{"num_attention_heads": 4, "num_key_value_heads": 4, "intermediate_size": 1536, "bias": "none", "parallel_block": true, "init": "normal", "init_std_up": 0.0211, "beta1": 0.95, "decay_fraction": 0.567, "final_lr_fraction": 0.0, "batch_tokens": [131072, 262144, 524288], "max_steps": 3997}
Each number is 128 + 24 x the weight over its row's rms, rounded and kept within 0 to 255. Layers, rows and columns count from 0. The size above them is the row's rms in percent of the matrix's.

# layer 8 MLP up, 1536x384, rms 0.202, rows 701-706, columns 256-383
size [ 99 103  98 107  89 106]
[[127  85 103 103  99 159 159 110 142 133 138 133 133 138  92 107 121 110 107 129 102 117 113 107 162 124 133 129 154 128 111 119 125 118  79 148 165 125 124 123 167 183 130 150 117 125 150 143 116  84 133 118 112 136 120 129 119 112 137 132 163 125 145 111 124 124 164 157 117 108  87 137 106 139 103 140 128 126 117 119 156  97 101 129  93 130 136 122  70 150 107 127 137 119 113  90 181  85 163  82 135 166 131 185 106 123 105 175 147 134 127 176 147  82 146 104 101 167 115 139  72 129 150 162 120 133 144 143]
 [113 145 138  96 136 112  93 146 109 123 113 130 136 115 116 137 134 131 148 150 113 144  95 122 137 127 110  92 145 132 106 110 158 115 131 121 151  92 108 165 134 199 128 135 146 108 143 158 120  97 138 122 163 108 114 132  93 106 126 164  94  78 135 145 121 142  50 110 128 122 145 124 148 109 102 124 154 137 116 107 155 135 157 125 109 107 141  97  98 192 153 122 135  93 140 110  98 140 166 116 108 143 169 154 124 150 126 188  96 131 101 143 116 171 124 133 102 103 125 110 164 147 176 112 132 122 129 165]
 [161 165 162 125 139 127  92 103 114 103 119 122  94 139 193 124 111  99 156 107 116 170 149 138  98 159 107 121 124 132 120 129 147 112 136 105 109 124 162 112 116 101 100 153 133 130 148 139 115 137 105 173 120 122 100 114 100 154 130 128 151 152 114 120  98 137 150 163 104 131 144 129 115 145 124 133 118 127 122 135 137 134 133 138 115 122 144 119 117 129 105 123 110 157 110 119 141  97 109 174 109 151 118 126 136 162 124 141 186 174 125 123  70 125 151 126 114 118 123 132 136 135 110 123 140 142 116 155]
 [151  94 138 128 149 126 106 105  70 136 131 122 161 151 126  94 144 112 138 171 119 109 109 119  97 108 147 108 142 184  73 117 135 134 156 102 135 121 157  95 194 109 150 138 111 172 150 149 148 157 130 148 163 121 104 126 115 165 137  90  77 147 115 129  89 120 121 136 129 121  72 116 119 100 137 140 132 154 176 123 115  71 140 116 124 142 128 119 129 125 124 104 131 121 144 111 169 126 115 126 124  68 135 133 132 131 116 107 133 105 120  92 150  83 116 113  84 126 118 115 121 135 131 137 139 118 122 131]
 [115 109 146 112 147  80 131 116 135 131 125 118 119  98 139 120 140 111 162 116 122 137 134 153 105 116 115  94 120 109 110 143 137 164 144 121 140 150 148 133 132 123 115 132 152  91 145 124 148 127 121 127 120 107 152  99 155 144 107  96 154 115 126 159 107 186 161 108 103 167 157 162 127 119  99 162 166  89 122  94 143 127 116 117 160 153 103 130 155 131 134 120 104 128 153 102 113 190 139 132 126 140 128 151 122 100 111 109 164 156 144  93 147 121  75 133 117 136  89  75 150 156 115 109 115 132 119 134]
 [ 84 119 105 132  87 134 179 122 178 111 136 149 173 104  95 138 120 117 100  80 104  97 118  76 152 107 115  84 157 148 162 123 161 142 102 146 142  87 136 129 139 132 132 101 132 106 139 162 136 153 115 158 140 116 133 125 108  97 123 129 157 133 141 123 143 162 147 132 125 132 124 132 124 102 133 115 109 155 102 146 140 140  90 140 148 110 138 135 158 169 115 131 114 113 127 132 117 135 129 112  86 103 112  86 178  97 105  91 167 135 166  72 111 139  83 136 101 104  99 147 174 115 125 126 130 100 135 104]]
# layer 8 MLP down (transposed), 1536x384, rms 0.206, rows 701-705, columns 256-383
size [ 94 109  89 114  86]
[[130  95 144  89  97 142 141 128 166 131 172 117 180 142 125 155 127 103 105  67 136 118 105 132 127 153 187 100 106 162  86 111 101 158  59 116  90 113 109 135 132 143 160 173 108 127 125 147  94 102 111  80 153 137 138 156 108 103 118 106 108 114  98  84 141 105 155 150 127  94 134  85 127 108 112 115 138 107 113  78 143 157 118 135 126 119  97 130 138 149 171 139 106 138 125 127 119 142 133 134 178 142 116 159 134 125 175 125 146 125 127 157  90 171 126 116 144  92 107 109 162  90 109 109 113 116  87 140]
 [164 145 110  97 126 137 150  93 134  89 139 137 173 112 145 145 160  94  96 133  97 138 134 117 128  82 150 104 109  86  88 159 121 155 137 112 166 172 126 167 160 135 129 139 150 147 144 166 169 113 154  62 145 108 121  85 133 134 128 122 121 132 155 157 105 149 156 129 101 147 131 167 141 124 143 115 131 135 155 147 121 153 108 106 160 150 115 172  78 126 122  40  68 111 138 114 146 148 126 156  84 144 114 113 174 144 127 146 112 134  94 157 107 115 118 101 114  93 124 136 168 110 164 129 121 135 117 132]
 [111 120 118 117 152 160 134 125 152 125 134 163 117 133 156 157 113 158 152 124 121 145 101 160 133 133  68 106 108 129 126  97 133 130 153 106 127 135 157 112 143 158 115 103 143 126 143 130 120 145 141 138 133 129 103  82 127 136 127 140 157 158 137 161 161 155 154 131 130 109 134  83 147 142  97 107 128 145 158 126 153 142 106 122  87 121 185 103  88 138 128 127 129 142 119 114 134 128 119 131 109 127 148 106 172 136 148  59 188 151 117  73 140 100 125 145 103 136 122 109 118 132 125 125 155  85 137 105]
 [139 135 153 141 132 140 125 106  89 134 107 173  84 171 120  90 130  95 124 112 134 162 130 131 152 131 178 132 142  87 140 146 166 130 174 133 160 127 116 150 135 111 148 158 145 149  94 120 153 123 175 172  85 157  87 108 133 114 140 120 107 136 138 129 112 145 165 114 131 114 128 123 145 129 113 135 145  97 140 143 146 122 183  90 147 113 136 146 100  92 113 123 156 136 129 144 144  93 105 132 151 131 103 148 139 124  80  93 148 133 132 106 105 118 149  73  59 125 114 118 110 116 126 110  82 134 152 115]
 [102 107 170 104 147 122 161  89 137  95 117 157 113 148 151 131 124 168 135 154 109 106 100 152  88 144 136 151 112 137  32  91 142 135 161 139 121 145 157  90 150 137 133  97 172 146 100 117 149 166 135  99 112 151 120  99 121 105 116 146  99 151 125 118  88 131  93 141 134 120 135  95 116 153  97 108 115 139 125 142  78 134 105 128  91 137 144 113 105 107 131 118 130 110 103 158 151  88 157 136 153 106 115  88 100 137 126 102 152 108 127 109  97 162 193 174 114 146 171 123 106 125 106 131  74 132 153  86]]